Each number is 200 + 40 x the weight over its row's rms, rounded and kept within 0 to 999. Layers, rows and columns count from 0. The size before them is the row's rms in percent of the matrix's.

# layer 3 MLP down (transposed), 640x160, rms 0.0749, rows 491-512, columns 0-159
097,187,185,209,243,227,195,278,242,207,221,141,112,137,215,187,226,179,187,218,185,176,179,240,213,221,188,234,274,228,223,179,184,167,166,312,221,158,196,200,225,188,200,202,175,206,240,281,167,183,132,189,205,219,185,206,179,147,216,158,210,227,130,212,154,190,210,183,279,253,191,179,243,200,251,156,217,221,199,223,161,162,215,259,169,245,229,172,111,200,241,246,192,195,238,143,230,158,160,172,272,123,154,222,207,282,170,209,313,126,213,183,180,209,203,241,180,152,218,250,226,121,169,177,229,183,193,140,184,155,212,155,268,139,154,122,256,219,224,225,163,172,230,157,173,196,154,181,143,188,210,270,249,280,169,145,214,215,234,198,220
096,155,207,184,172,223,200,120,220,188,194,213,163,147,150,261,206,134,266,173,138,172,209,217,185,146,240,173,125,162,229,214,172,259,214,197,177,321,255,242,213,217,234,149,243,182,258,258,241,210,220,270,231,222,209,135,220,280,270,214,172,128,135,211,170,189,278,230,194,202,192,207,230,186,224,181,200,222,184,186,193,152,173,201,165,163,238,150,131,178,217,135,165,175,156,195,134,227,159,188,151,253,225,207,166,239,208,191,198,177,207,152,253,184,187,241,215,221,229,133,128,218,197,209,125,167,240,153,274,241,185,234,228,191,265,170,236,193,253,227,213,216,198,208,307,158,230,225,194,143,194,179,230,125,239,215,261,215,247,164,214
090,191,153,206,229,232,155,216,208,175,206,147,194,191,215,202,211,213,219,165,218,278,218,104,268,161,217,235,197,207,198,215,243,265,114,232,245,214,194,252,236,191,257,238,206,204,214,157,172,236,183,160,153,212,280,169,209,240,145,171,189,252,210,209,171,229,138,220,223,215,276,222,185,188,217,152,228,233,203,203,243,222,184,130,227,213,204,242,234,274,113,175,201,253,106,232,212,226,159,173,171,92,245,240,215,233,136,161,172,209,169,210,114,233,260,167,164,250,205,166,179,220,284,222,153,166,272,175,147,247,193,242,223,163,221,229,192,159,249,219,163,254,156,249,237,189,137,204,223,233,138,118,200,218,167,230,177,197,133,145,189
106,191,212,210,239,188,190,282,254,233,164,134,238,216,190,147,226,123,166,242,189,252,191,228,123,170,205,157,207,179,214,185,150,264,230,200,188,158,214,235,229,262,293,217,223,206,152,224,183,176,164,166,249,166,259,151,238,262,238,196,199,178,173,185,190,197,211,179,187,241,183,186,223,230,206,237,216,173,176,143,178,217,316,188,231,155,237,201,241,142,239,220,141,227,187,178,222,248,187,231,153,186,305,255,245,240,163,200,236,170,129,237,202,217,193,223,247,153,158,260,191,181,121,187,209,163,183,217,214,162,303,206,148,194,156,170,161,231,193,241,201,163,163,121,234,169,164,212,117,199,254,212,233,232,306,203,160,123,177,197,217
079,201,157,221,154,214,126,195,223,258,167,158,249,145,174,218,232,232,226,232,263,232,59,202,194,172,212,119,212,165,234,286,298,211,223,216,203,256,200,210,243,151,102,243,257,176,208,258,192,183,227,185,204,170,229,212,184,176,169,141,218,216,188,204,191,236,232,196,171,131,210,203,142,168,233,236,160,209,159,194,148,246,239,259,183,260,240,152,165,259,191,177,156,132,194,171,215,144,174,191,264,156,159,173,243,231,211,245,162,235,217,165,91,220,136,232,132,238,199,189,176,201,248,201,190,164,227,185,198,258,177,192,177,205,241,233,255,210,195,218,208,238,148,234,187,222,228,124,113,173,204,195,197,230,235,212,206,211,132,198,253
103,117,201,143,224,219,197,217,273,171,204,184,238,175,224,173,195,229,184,138,213,159,159,188,143,271,212,184,193,223,205,135,251,224,192,261,141,255,259,265,248,176,168,297,136,169,188,169,230,96,239,211,256,232,215,206,208,242,249,224,180,191,184,198,216,189,200,154,134,253,220,185,191,239,236,209,201,99,227,244,219,162,219,243,213,235,207,200,204,255,148,144,110,182,214,164,198,179,253,198,188,216,149,176,198,247,215,151,225,128,247,220,161,181,155,265,227,152,220,215,246,229,212,242,255,186,146,208,207,185,211,122,132,195,262,225,143,213,191,216,176,209,230,231,253,225,240,189,181,227,142,74,235,216,160,160,230,188,156,186,212
100,218,191,232,242,203,193,148,275,189,237,190,246,176,175,227,273,245,249,206,208,236,188,237,176,149,199,273,205,220,171,238,191,241,112,139,215,160,147,196,197,152,167,247,197,277,219,149,225,233,211,188,272,153,242,181,208,193,129,226,175,240,243,151,205,175,207,321,210,253,196,214,214,167,154,165,215,167,211,211,236,205,146,213,204,262,201,228,271,238,223,287,252,248,171,231,222,191,202,180,298,224,217,175,109,199,187,176,153,176,153,186,101,167,212,195,195,155,187,240,124,188,171,223,118,206,207,179,242,152,185,174,186,219,188,180,209,181,174,241,231,213,191,272,111,211,255,131,171,194,159,139,209,176,208,139,259,184,149,208,196
093,201,211,192,243,195,230,190,224,288,167,246,224,201,184,168,217,183,204,193,178,319,230,175,205,246,177,246,247,220,219,182,258,138,136,263,226,226,282,152,158,186,159,176,129,224,182,218,224,184,215,187,121,254,275,208,163,127,174,161,252,217,193,147,202,200,128,193,237,151,241,73,176,225,246,164,258,220,166,142,222,262,196,221,215,189,195,253,180,227,234,220,235,168,178,236,234,242,215,104,203,222,191,201,248,177,198,251,209,188,145,188,169,242,182,170,137,144,158,229,130,161,211,174,178,164,188,202,217,167,207,250,236,189,218,224,233,218,156,245,235,191,223,166,214,221,116,301,200,196,231,167,282,203,181,182,222,256,199,258,193
102,290,195,176,224,253,210,209,179,212,133,113,228,207,165,205,219,240,170,194,242,187,228,208,218,218,327,159,225,317,212,218,217,119,177,203,202,200,197,205,175,150,134,199,211,152,248,119,206,162,220,180,156,186,213,185,137,166,195,169,238,126,217,219,236,214,177,158,287,193,157,218,231,295,273,212,163,253,159,243,183,133,188,243,153,173,208,201,161,199,280,139,266,262,218,276,211,205,169,256,171,177,215,218,88,216,213,137,241,226,199,240,176,168,174,225,237,200,195,179,157,201,201,185,268,142,167,193,183,137,179,233,228,170,194,180,203,221,293,216,168,192,178,223,263,208,205,196,217,187,192,209,181,206,244,229,195,204,213,234,242
112,137,219,161,132,180,218,199,312,214,207,161,256,187,232,233,181,229,184,160,196,176,162,251,199,185,158,148,193,126,199,174,230,169,203,213,164,201,226,153,235,199,201,216,240,224,202,234,235,201,187,184,249,245,128,151,220,174,109,200,238,241,211,263,214,246,219,127,208,211,239,168,206,151,232,133,260,267,211,150,138,181,164,210,225,225,174,191,182,252,323,229,172,192,168,195,224,159,268,222,162,145,162,166,234,291,214,245,149,226,244,224,124,198,147,232,197,218,193,263,186,186,172,180,281,174,252,246,264,159,199,231,176,190,182,137,166,217,197,225,329,213,207,208,165,203,195,218,159,246,143,182,224,221,173,166,146,213,202,189,246
134,195,173,184,211,200,231,172,164,264,237,105,227,261,212,154,168,159,129,151,251,193,259,176,167,209,247,173,219,235,187,251,146,215,269,189,182,213,130,222,175,180,220,146,143,218,219,259,261,254,301,200,168,169,260,228,211,181,259,153,183,190,179,162,293,171,151,219,189,126,151,111,227,197,157,230,206,218,207,172,230,239,223,215,197,275,170,177,179,182,101,222,244,147,170,207,122,244,196,154,186,195,180,181,259,138,126,194,208,245,148,239,191,228,221,254,217,270,158,268,165,234,270,176,193,153,267,225,201,221,193,155,226,217,235,200,172,229,190,219,205,184,183,201,190,270,154,216,246,226,191,187,185,158,241,245,193,242,193,179,163
096,164,154,188,172,233,198,139,225,224,168,220,162,204,146,249,220,153,152,186,250,143,269,144,210,193,214,167,198,222,199,116,208,244,222,222,220,146,142,174,195,249,256,157,190,139,248,179,185,102,250,236,189,233,260,203,210,299,223,289,223,185,208,202,180,59,159,211,171,199,205,140,165,209,279,162,213,176,181,172,153,258,179,262,243,202,106,176,204,193,189,170,195,191,198,245,181,232,178,265,204,123,185,190,221,200,193,151,253,148,175,148,197,184,240,209,202,248,186,209,112,222,296,172,188,213,182,222,203,182,225,185,177,140,199,182,218,245,194,207,246,241,208,222,243,243,238,230,206,210,212,164,245,191,190,196,221,236,233,124,286
101,208,258,258,227,225,192,220,151,215,229,262,207,194,176,135,173,122,261,321,144,199,211,181,183,244,175,212,93,166,276,164,228,197,206,102,195,254,200,204,212,211,203,113,185,251,104,212,183,204,184,191,187,152,179,269,242,169,219,183,182,229,213,104,258,176,211,151,228,267,264,137,185,195,178,235,178,187,220,237,208,202,190,178,200,144,200,139,205,116,204,243,234,166,203,210,120,167,192,235,216,211,130,207,221,186,215,256,211,238,229,183,237,187,182,141,257,224,243,217,214,211,208,217,182,188,191,254,229,198,157,270,211,161,222,183,164,215,152,194,188,100,215,300,253,213,199,219,165,154,217,221,202,232,188,148,237,195,240,199,198
096,203,116,209,213,220,226,254,219,138,208,199,106,205,182,229,207,225,217,155,253,184,176,197,226,203,206,218,170,185,154,216,171,250,223,233,157,238,202,230,192,142,197,249,109,213,247,200,221,220,245,215,199,173,202,187,163,208,124,144,125,213,243,207,219,232,231,213,188,180,182,216,170,183,299,155,256,190,291,227,196,222,212,188,240,189,240,212,170,178,245,290,284,205,131,194,205,203,198,229,239,181,163,229,248,190,189,259,195,204,151,265,107,220,216,137,173,178,222,153,184,206,241,239,143,198,258,211,258,218,244,167,286,226,229,214,176,163,113,194,233,154,207,145,158,261,262,279,182,203,158,127,238,158,191,172,256,193,185,254,130
106,175,142,196,265,240,173,215,215,146,247,249,202,228,183,157,202,193,215,193,237,182,225,256,242,169,195,258,138,298,253,217,141,172,170,218,191,184,150,199,288,136,136,207,222,220,247,210,193,245,183,160,217,232,188,190,255,187,189,188,196,194,272,222,162,147,216,126,172,254,230,226,172,176,187,146,221,187,137,196,205,176,199,194,228,208,160,195,187,163,217,185,234,201,165,158,108,201,173,171,189,194,181,174,245,190,223,202,244,312,195,178,194,196,259,72,137,170,160,165,151,123,215,197,285,220,223,156,198,233,143,232,146,278,244,213,208,133,303,206,253,164,219,186,205,221,188,247,231,209,180,221,274,229,182,177,252,165,247,177,205
110,183,229,146,249,135,166,217,197,215,211,215,202,277,186,188,270,268,217,229,209,185,199,132,108,244,176,177,135,231,196,225,177,251,187,184,160,280,155,205,126,197,141,222,156,183,196,137,174,208,237,150,224,176,183,218,209,186,187,152,205,133,198,143,212,229,223,276,230,219,225,212,114,213,205,193,204,168,228,200,265,154,155,91,145,198,254,184,224,258,165,197,216,196,179,190,212,149,203,236,295,202,161,231,214,228,170,265,225,233,192,210,227,225,303,209,183,144,268,199,288,247,114,239,208,251,140,199,206,186,174,270,170,200,234,208,167,132,227,173,217,233,171,177,165,255,232,223,282,208,232,194,203,133,210,200,217,213,207,169,178
105,202,209,161,201,229,221,240,244,253,206,142,200,192,190,189,138,187,190,171,168,169,118,174,166,244,123,211,213,191,276,148,166,303,176,193,226,272,182,223,153,264,203,210,196,186,212,216,171,130,202,107,158,167,153,205,188,202,270,202,121,184,222,127,277,283,164,208,226,240,94,144,167,249,222,171,270,199,235,183,226,168,167,192,180,213,195,282,177,253,221,200,223,208,196,228,142,235,256,185,210,162,195,216,183,230,181,201,163,199,235,155,193,267,234,244,227,245,232,245,170,121,243,180,243,216,282,143,163,131,220,231,157,213,198,188,187,256,237,191,211,264,197,194,187,203,206,178,124,228,247,202,125,189,182,233,164,241,169,200,189
100,234,211,168,155,216,270,184,237,125,207,242,229,218,190,267,207,204,178,224,156,216,191,194,210,211,171,249,141,157,229,182,248,258,212,218,222,134,214,154,204,186,236,218,260,149,162,159,171,139,129,322,185,182,148,144,177,219,210,231,190,196,145,158,182,215,170,272,221,159,178,189,251,234,192,144,167,208,248,216,181,156,208,208,206,188,251,184,217,255,200,225,203,205,196,150,219,121,261,197,199,218,216,208,234,274,155,251,260,163,241,170,214,276,295,160,218,184,160,201,170,291,152,205,140,179,215,129,145,245,172,271,254,201,217,207,173,160,183,233,211,165,191,213,168,191,251,200,253,234,109,212,253,153,215,146,109,233,230,223,184
100,212,177,218,202,174,185,236,173,129,219,248,156,215,134,194,216,154,234,152,224,193,177,163,150,232,266,181,143,176,220,185,170,196,169,184,244,137,206,242,222,134,179,187,131,194,142,178,188,174,182,199,201,217,211,120,212,260,201,176,233,150,226,191,210,255,248,154,154,158,178,192,223,296,238,237,226,193,245,249,182,223,207,154,180,220,199,159,204,293,193,247,225,203,276,179,229,184,235,177,236,176,179,146,271,123,216,294,171,261,263,196,223,245,220,109,219,162,187,152,255,172,215,139,167,265,272,129,272,218,208,183,188,246,174,214,170,162,190,178,258,231,242,188,223,240,192,154,165,231,192,253,216,190,189,218,185,214,231,312,126
106,193,236,234,262,200,177,139,254,247,218,235,246,234,200,211,194,176,122,141,165,198,210,215,133,173,154,310,114,147,213,192,301,222,163,123,121,221,234,231,109,247,263,184,238,233,162,185,222,236,257,169,209,162,222,186,182,205,201,178,231,221,234,197,212,203,220,218,175,113,156,203,185,175,187,258,136,173,174,203,195,180,219,159,94,238,217,181,184,157,239,233,196,199,167,213,152,284,196,297,244,179,222,202,162,231,144,264,230,193,165,249,144,208,168,187,243,139,244,258,213,247,208,211,251,157,164,274,187,151,204,189,211,231,190,205,211,256,162,197,165,149,240,213,247,185,157,219,242,208,165,201,236,179,243,191,202,153,176,177,198
124,225,186,182,273,200,217,251,146,244,179,202,193,188,221,209,216,190,144,197,193,228,229,178,307,226,137,194,273,150,146,227,260,228,147,196,224,185,189,236,216,190,172,206,174,258,206,181,241,165,204,214,198,188,146,197,137,109,182,179,228,220,190,250,220,193,235,239,246,231,241,283,238,247,205,198,260,256,155,233,240,176,241,234,248,202,213,203,116,220,201,235,229,242,239,193,196,179,147,192,246,277,222,179,218,229,218,267,194,249,145,144,177,172,162,245,201,143,269,244,212,190,216,205,110,180,141,228,226,150,139,150,217,161,208,204,207,191,222,183,143,172,130,192,253,175,241,175,119,122,234,180,143,203,229,88,142,133,204,196,192
106,108,144,268,140,218,217,235,224,216,206,165,183,133,136,174,173,206,246,151,214,196,162,199,158,197,230,170,163,159,211,183,257,198,194,206,252,268,207,209,142,272,197,179,230,248,219,209,158,184,133,191,280,255,72,198,216,249,181,260,198,169,195,186,225,208,196,140,185,190,208,233,245,226,194,270,176,233,218,174,163,208,261,206,226,167,179,225,265,212,198,213,266,237,172,195,210,108,239,232,225,208,201,231,171,171,207,184,140,147,242,222,206,180,212,160,230,131,125,167,172,305,180,224,165,168,126,213,187,135,204,224,202,158,257,202,206,191,160,259,198,217,238,227,188,273,174,216,204,140,196,281,189,134,181,181,171,155,141,245,144
# layer 3 MLP up, 640x160, rms 0.0749, rows 492-513, columns 0-159
094,165,241,232,216,184,228,252,198,180,167,191,148,219,216,210,254,228,151,211,235,180,233,160,178,224,252,216,176,250,170,164,216,253,231,240,162,256,229,202,233,227,183,145,238,168,188,198,294,230,237,249,143,210,179,204,220,159,149,222,111,230,160,117,241,143,207,224,231,195,190,140,245,208,244,169,222,215,228,150,220,247,211,178,197,165,254,240,181,159,200,176,138,197,154,144,139,271,216,210,166,193,197,167,273,146,217,134,242,143,216,131,169,140,193,181,216,160,175,197,204,236,133,219,137,211,210,206,255,283,201,255,220,232,242,197,171,222,193,176,220,176,227,136,236,167,213,215,328,111,264,222,124,233,225,177,141,153,161,186,242
094,147,177,177,208,161,126,183,227,201,146,190,202,242,208,230,256,178,245,296,123,204,220,137,164,163,216,204,189,253,173,153,143,274,283,181,145,171,261,214,208,135,248,167,227,184,165,264,201,252,251,238,236,144,150,169,199,260,187,188,227,171,220,207,171,260,229,195,274,194,101,206,244,248,164,148,218,195,227,217,237,299,224,203,230,170,239,259,186,186,195,230,214,252,146,145,216,177,171,140,178,191,206,213,193,211,244,214,288,137,168,149,174,183,151,184,194,152,167,124,218,201,268,252,224,242,183,261,145,241,207,190,207,196,174,243,204,239,180,205,208,162,110,138,177,181,202,173,259,143,197,201,137,221,200,230,205,216,202,208,183
107,188,297,221,117,280,259,168,216,270,235,195,266,291,203,238,119,179,210,147,177,176,205,237,159,219,142,186,168,168,230,187,163,234,195,155,224,172,270,126,196,177,263,205,180,219,167,182,224,201,132,230,302,215,250,176,189,199,244,203,183,205,173,174,227,150,242,191,148,164,175,211,180,195,247,190,130,213,195,193,206,140,152,259,205,235,173,276,242,132,185,215,218,180,256,181,182,209,185,240,198,200,256,179,222,212,128,150,216,113,187,174,186,168,235,220,175,147,174,220,164,260,230,195,244,152,205,219,147,180,222,139,235,167,148,228,235,147,117,202,232,280,231,241,239,168,217,223,278,221,130,207,182,193,215,183,219,145,199,193,182
070,258,157,119,270,164,227,259,146,168,255,206,241,174,166,196,158,259,184,146,199,189,268,144,231,117,188,179,217,204,135,244,202,134,125,269,212,239,179,104,223,157,278,205,184,182,245,232,200,223,129,170,214,230,225,239,218,183,214,181,203,251,325,209,215,195,199,191,127,172,131,171,152,188,157,218,153,229,205,176,205,245,208,260,177,200,222,199,236,144,150,185,254,209,172,176,173,188,251,154,244,194,162,194,203,197,180,248,185,212,230,200,187,146,250,155,179,275,205,217,217,182,306,253,171,178,247,237,157,259,187,176,183,295,170,226,188,189,244,194,183,230,193,261,208,238,234,233,223,161,161,211,198,180,153,203,142,175,226,229,198
101,201,138,201,176,177,229,166,161,245,176,128,163,272,124,204,196,281,180,199,174,267,197,213,252,129,250,217,180,217,168,169,209,208,176,164,217,227,181,253,182,190,207,219,190,267,186,165,252,233,237,151,163,215,132,175,229,205,206,225,119,161,232,160,244,200,178,149,175,191,168,236,206,211,200,177,191,214,198,206,168,178,187,217,231,270,154,282,213,297,256,225,160,191,208,126,231,262,250,187,290,228,133,140,264,233,224,188,278,154,247,148,223,254,155,247,224,102,162,212,142,219,209,216,240,212,249,242,198,195,208,160,183,214,184,228,150,155,224,128,228,245,240,166,200,212,183,233,174,203,186,202,164,196,261,155,120,128,215,218,243
093,191,183,246,186,275,149,260,198,210,241,233,160,263,218,160,137,208,143,177,201,212,187,251,204,245,277,178,216,215,165,218,145,179,201,236,163,237,275,193,177,198,184,149,224,228,128,159,228,178,207,133,188,275,246,194,228,200,229,189,258,224,191,225,220,190,191,146,171,217,92,222,228,269,194,225,102,111,177,167,158,251,185,192,213,147,197,165,193,179,238,212,181,255,209,129,187,166,268,178,202,263,170,189,275,212,176,214,219,236,230,182,197,212,210,260,156,238,205,178,233,178,258,173,186,230,299,194,292,189,225,261,208,219,163,264,176,206,170,125,234,160,174,187,224,158,274,176,167,178,224,163,172,198,230,103,221,232,229,136,191
099,194,228,195,204,169,149,234,158,185,222,194,203,237,215,244,165,219,185,144,266,98,194,208,243,199,181,263,205,199,210,194,184,282,175,147,216,240,189,189,257,237,197,157,222,194,201,154,179,154,171,234,284,194,249,154,224,166,206,185,196,107,212,259,166,185,236,216,188,243,168,224,326,196,168,231,264,169,189,225,164,74,210,170,150,153,229,120,198,157,186,167,246,253,186,256,171,201,199,291,278,181,184,243,247,205,201,205,199,233,187,263,196,225,230,240,216,140,165,159,189,222,147,308,230,276,197,219,159,208,150,166,173,214,225,213,218,243,223,219,318,210,217,212,175,206,194,173,193,276,197,211,209,174,154,176,179,221,199,185,179
108,134,145,181,194,225,192,152,183,226,240,149,292,197,194,210,144,256,227,192,160,237,168,224,173,213,153,204,230,250,106,242,200,155,281,276,173,226,265,256,206,238,211,205,161,194,201,217,149,174,199,156,281,264,156,218,203,156,159,174,235,194,199,173,230,193,171,155,181,111,201,201,187,308,216,191,146,206,259,194,173,231,248,220,276,253,172,182,212,194,187,209,174,249,205,185,228,279,217,191,203,210,183,173,192,199,214,245,253,215,268,173,114,197,173,201,243,181,163,267,201,200,181,185,209,206,230,197,210,251,206,118,215,252,224,143,264,162,106,111,249,238,221,175,215,223,174,223,216,197,197,270,187,132,192,231,186,173,125,194,146
106,228,158,247,279,206,213,267,97,204,163,182,264,272,254,172,207,188,194,216,191,124,228,213,226,232,159,167,231,182,197,182,128,232,253,173,249,226,224,118,197,221,220,178,165,156,178,202,206,237,176,183,275,187,259,207,217,248,166,244,212,168,212,186,249,216,154,234,206,181,208,210,145,125,179,156,170,140,174,225,229,217,162,243,155,237,238,238,148,131,205,216,181,162,214,257,172,226,137,238,235,145,221,225,199,198,171,149,313,141,230,189,238,142,198,220,227,223,221,244,183,186,140,156,266,195,171,207,196,248,215,136,210,220,149,237,160,207,206,183,182,238,288,196,180,110,224,211,296,197,202,187,218,249,291,177,203,160,227,252,189
134,186,166,183,251,205,215,226,169,197,230,158,166,134,284,233,213,187,166,130,233,214,176,202,223,238,186,273,200,141,212,237,78,165,241,160,127,215,187,191,253,208,154,249,171,144,110,256,171,133,158,175,221,236,129,265,242,278,197,204,231,236,150,187,218,203,211,200,193,257,238,212,227,277,220,240,272,106,213,194,135,170,252,228,208,222,172,222,211,131,283,186,155,194,171,200,169,211,155,193,168,205,205,97,221,197,250,222,173,183,195,187,213,169,179,142,163,244,211,191,219,246,211,216,213,205,276,195,212,185,187,214,194,184,272,151,207,171,186,276,193,223,269,268,217,252,214,162,172,230,210,180,163,206,192,200,151,152,218,210,268
098,259,217,200,166,199,237,172,157,226,131,233,172,150,191,184,235,181,156,239,144,274,190,154,164,186,166,181,233,253,202,112,274,178,168,183,230,189,209,199,127,169,259,197,171,198,142,169,254,202,209,183,213,188,199,131,224,176,184,197,288,209,196,239,177,184,181,242,242,202,256,167,204,217,206,292,218,183,166,204,233,243,243,133,261,259,240,188,208,236,216,133,211,179,188,237,115,194,300,139,212,269,137,167,249,144,193,229,234,148,225,186,115,161,231,163,266,211,129,198,226,215,196,199,188,264,164,164,181,262,192,277,254,266,204,171,186,140,183,240,174,206,219,176,219,271,192,193,163,169,191,156,173,247,170,219,184,202,165,251,262
102,250,227,235,153,205,208,210,224,106,173,123,183,158,243,170,178,177,172,247,321,132,118,163,169,235,124,288,215,162,163,237,203,227,186,239,184,196,158,188,181,185,168,170,208,201,188,234,194,227,169,204,150,245,202,148,124,168,201,178,196,182,282,198,172,214,208,245,227,203,168,216,207,224,148,196,182,197,191,192,231,226,188,202,151,233,252,176,156,59,200,243,212,233,209,188,214,172,177,203,292,226,191,235,197,207,300,224,174,205,258,214,319,251,197,213,221,218,226,182,203,125,188,190,269,202,218,229,238,136,275,212,227,244,206,201,236,197,175,135,231,175,212,219,199,204,210,167,256,143,140,139,184,153,238,234,192,156,197,208,176
093,243,204,225,222,225,206,235,271,229,260,176,210,235,225,237,211,250,221,264,155,162,168,168,145,226,164,203,218,147,167,124,208,178,238,135,235,147,165,202,222,117,190,172,189,162,187,195,150,229,194,186,278,230,250,152,128,217,272,259,176,188,238,215,240,160,193,224,227,216,216,254,184,217,206,224,177,210,168,119,165,226,194,220,192,173,243,180,272,185,231,140,191,169,267,250,205,203,259,261,188,146,139,211,137,201,256,204,252,157,200,164,228,234,126,191,182,230,227,235,209,223,82,185,228,152,190,170,156,221,274,269,181,265,246,192,227,213,174,197,192,121,203,237,246,131,206,108,157,216,177,248,234,245,250,201,152,241,185,220,198
109,197,152,211,210,192,273,181,163,200,179,153,205,222,220,243,107,203,202,206,246,195,171,176,232,166,190,231,185,145,189,176,260,234,238,235,175,148,186,163,264,198,203,183,283,178,225,266,144,234,212,196,223,247,306,152,151,166,196,209,246,101,237,140,170,261,149,177,189,186,125,180,225,183,156,185,192,214,151,253,153,196,184,203,145,209,142,187,231,233,212,246,242,185,161,185,175,202,264,260,206,256,244,178,137,184,231,285,248,238,253,210,177,143,124,217,207,225,223,170,236,199,180,229,230,200,140,163,221,126,202,161,140,257,202,176,163,284,236,253,225,183,269,235,244,230,155,222,180,126,238,217,140,231,196,199,219,229,164,161,152
097,143,227,167,238,182,205,252,190,215,243,139,200,137,182,260,226,220,279,196,204,219,190,227,255,148,184,150,218,174,221,128,211,220,230,126,216,98,192,180,243,200,151,165,228,245,153,208,215,209,191,213,257,239,251,189,141,192,203,215,178,251,245,182,209,203,244,195,196,189,172,157,154,197,198,175,168,190,207,215,164,190,255,161,104,217,198,232,193,281,160,239,213,112,216,152,197,211,172,166,247,240,183,212,201,245,296,202,189,195,248,149,189,156,226,266,257,262,245,157,163,107,195,271,199,207,214,244,241,169,217,220,203,192,225,232,173,172,187,164,108,273,200,213,135,147,188,171,231,298,147,167,177,148,218,189,214,163,277,162,248
095,208,181,135,203,224,123,172,85,211,179,218,218,198,226,215,255,191,177,179,215,213,175,237,256,230,199,135,199,235,182,165,138,281,237,214,240,234,206,127,185,182,204,198,141,267,211,157,265,201,179,212,259,225,237,198,168,224,252,191,247,205,271,195,206,202,261,230,174,218,184,220,186,203,224,129,215,168,239,197,174,216,234,178,145,203,172,160,142,187,101,251,274,165,257,140,207,228,189,155,272,294,208,289,170,160,222,157,196,145,190,236,168,270,160,217,216,186,258,166,190,243,245,240,243,221,196,275,227,196,184,158,128,238,277,215,145,215,233,151,236,175,136,238,256,211,192,153,221,145,204,208,147,191,158,191,214,230,192,227,182
100,261,162,208,199,178,212,282,191,258,143,149,164,158,198,185,226,236,203,211,284,237,150,210,278,225,186,197,209,216,178,200,252,118,109,202,222,129,175,232,267,188,262,241,186,244,177,151,239,225,155,179,171,226,194,119,175,234,252,178,254,219,176,167,155,215,247,208,105,222,162,132,228,162,261,175,165,183,184,205,233,147,176,223,271,242,236,192,253,149,204,209,201,242,213,169,243,222,178,220,176,171,152,268,211,211,217,256,229,287,184,254,196,150,149,244,178,241,199,174,205,133,239,204,229,233,264,148,233,204,235,214,186,182,201,183,272,189,199,131,132,199,179,193,119,191,132,181,192,138,208,149,170,228,193,230,145,205,184,222,247
095,206,186,144,258,175,185,184,223,234,202,194,143,238,225,241,179,261,124,273,172,218,204,219,166,205,202,212,200,243,120,229,190,163,207,290,122,229,209,147,188,165,176,242,167,260,243,147,167,226,219,237,200,215,191,241,253,218,172,175,202,238,179,188,156,279,197,239,261,297,239,191,182,206,191,172,144,136,183,214,167,205,209,170,288,208,175,182,267,184,237,215,175,196,167,197,224,200,95,214,165,234,259,253,198,165,247,101,263,207,148,210,175,215,223,190,249,159,202,249,249,197,197,181,189,184,153,144,228,151,148,217,220,215,264,288,214,196,168,190,232,255,181,251,242,177,294,200,203,157,152,220,213,183,221,153,230,118,182,231,139
107,162,160,228,292,190,160,191,191,259,222,245,214,215,314,253,256,137,141,200,209,216,183,192,173,246,189,241,170,203,233,166,166,183,152,198,164,195,89,155,144,279,121,177,157,179,210,219,231,260,211,188,157,224,246,160,208,221,223,273,226,241,261,252,202,167,212,205,163,116,145,200,171,193,243,221,220,191,143,284,226,209,191,212,185,225,177,287,205,208,177,230,200,152,207,246,163,260,197,204,217,126,203,179,221,119,169,219,231,170,259,209,186,180,153,231,222,254,196,129,166,109,246,205,196,200,249,234,212,264,194,201,180,213,244,204,242,232,181,180,172,164,226,202,239,196,145,189,163,240,180,204,151,210,188,311,227,193,166,157,236
109,249,205,156,185,230,153,65,228,162,195,154,201,167,153,242,206,241,176,206,190,259,157,177,239,129,218,271,220,255,185,173,197,196,158,188,202,161,194,137,209,185,202,250,181,167,247,203,213,216,168,166,190,177,223,221,180,170,125,179,200,207,199,195,144,238,153,194,207,170,181,255,243,159,195,255,243,187,185,157,251,134,212,210,235,125,126,281,197,251,231,241,266,199,162,147,209,154,187,239,228,193,208,221,110,181,170,174,277,150,249,199,237,168,250,210,193,198,275,225,177,227,231,187,231,178,220,231,223,165,207,322,255,168,128,255,244,143,202,198,240,145,240,206,184,200,258,264,204,170,230,114,218,231,212,209,184,187,202,272,155
106,197,199,178,150,279,248,253,219,214,152,191,233,213,194,219,162,221,221,218,215,199,208,191,174,261,211,237,246,186,186,238,149,190,126,229,164,192,190,185,243,213,181,189,171,158,198,242,259,212,255,147,209,263,240,202,244,151,262,121,230,167,262,191,216,139,223,186,211,222,141,256,177,208,162,125,111,257,224,137,229,121,250,179,198,216,242,205,119,246,232,160,163,170,238,204,204,229,192,89,216,240,198,202,191,123,232,271,195,183,141,151,130,263,254,196,223,204,197,248,226,199,181,200,200,145,295,161,187,279,184,165,267,160,183,212,198,167,215,211,142,232,149,180,233,286,188,176,187,211,155,190,214,203,112,171,203,206,190,168,165
100,197,146,268,238,181,154,211,154,158,184,227,197,223,259,235,167,239,154,254,129,156,117,165,133,184,185,264,225,238,149,194,189,233,199,216,228,246,278,152,192,194,253,222,223,249,209,199,203,206,162,162,195,230,187,215,210,224,305,278,175,115,227,286,197,246,228,183,263,169,144,232,220,162,166,219,194,189,182,122,186,185,242,185,161,245,238,157,239,203,191,220,223,244,197,162,193,256,137,176,209,241,155,211,151,167,186,265,240,242,205,166,179,196,210,232,187,142,239,144,198,207,209,267,158,295,172,214,198,201,145,219,227,219,172,211,332,210,264,211,208,202,245,183,168,206,209,232,242,202,169,120,129,202,219,173,232,200,240,137,202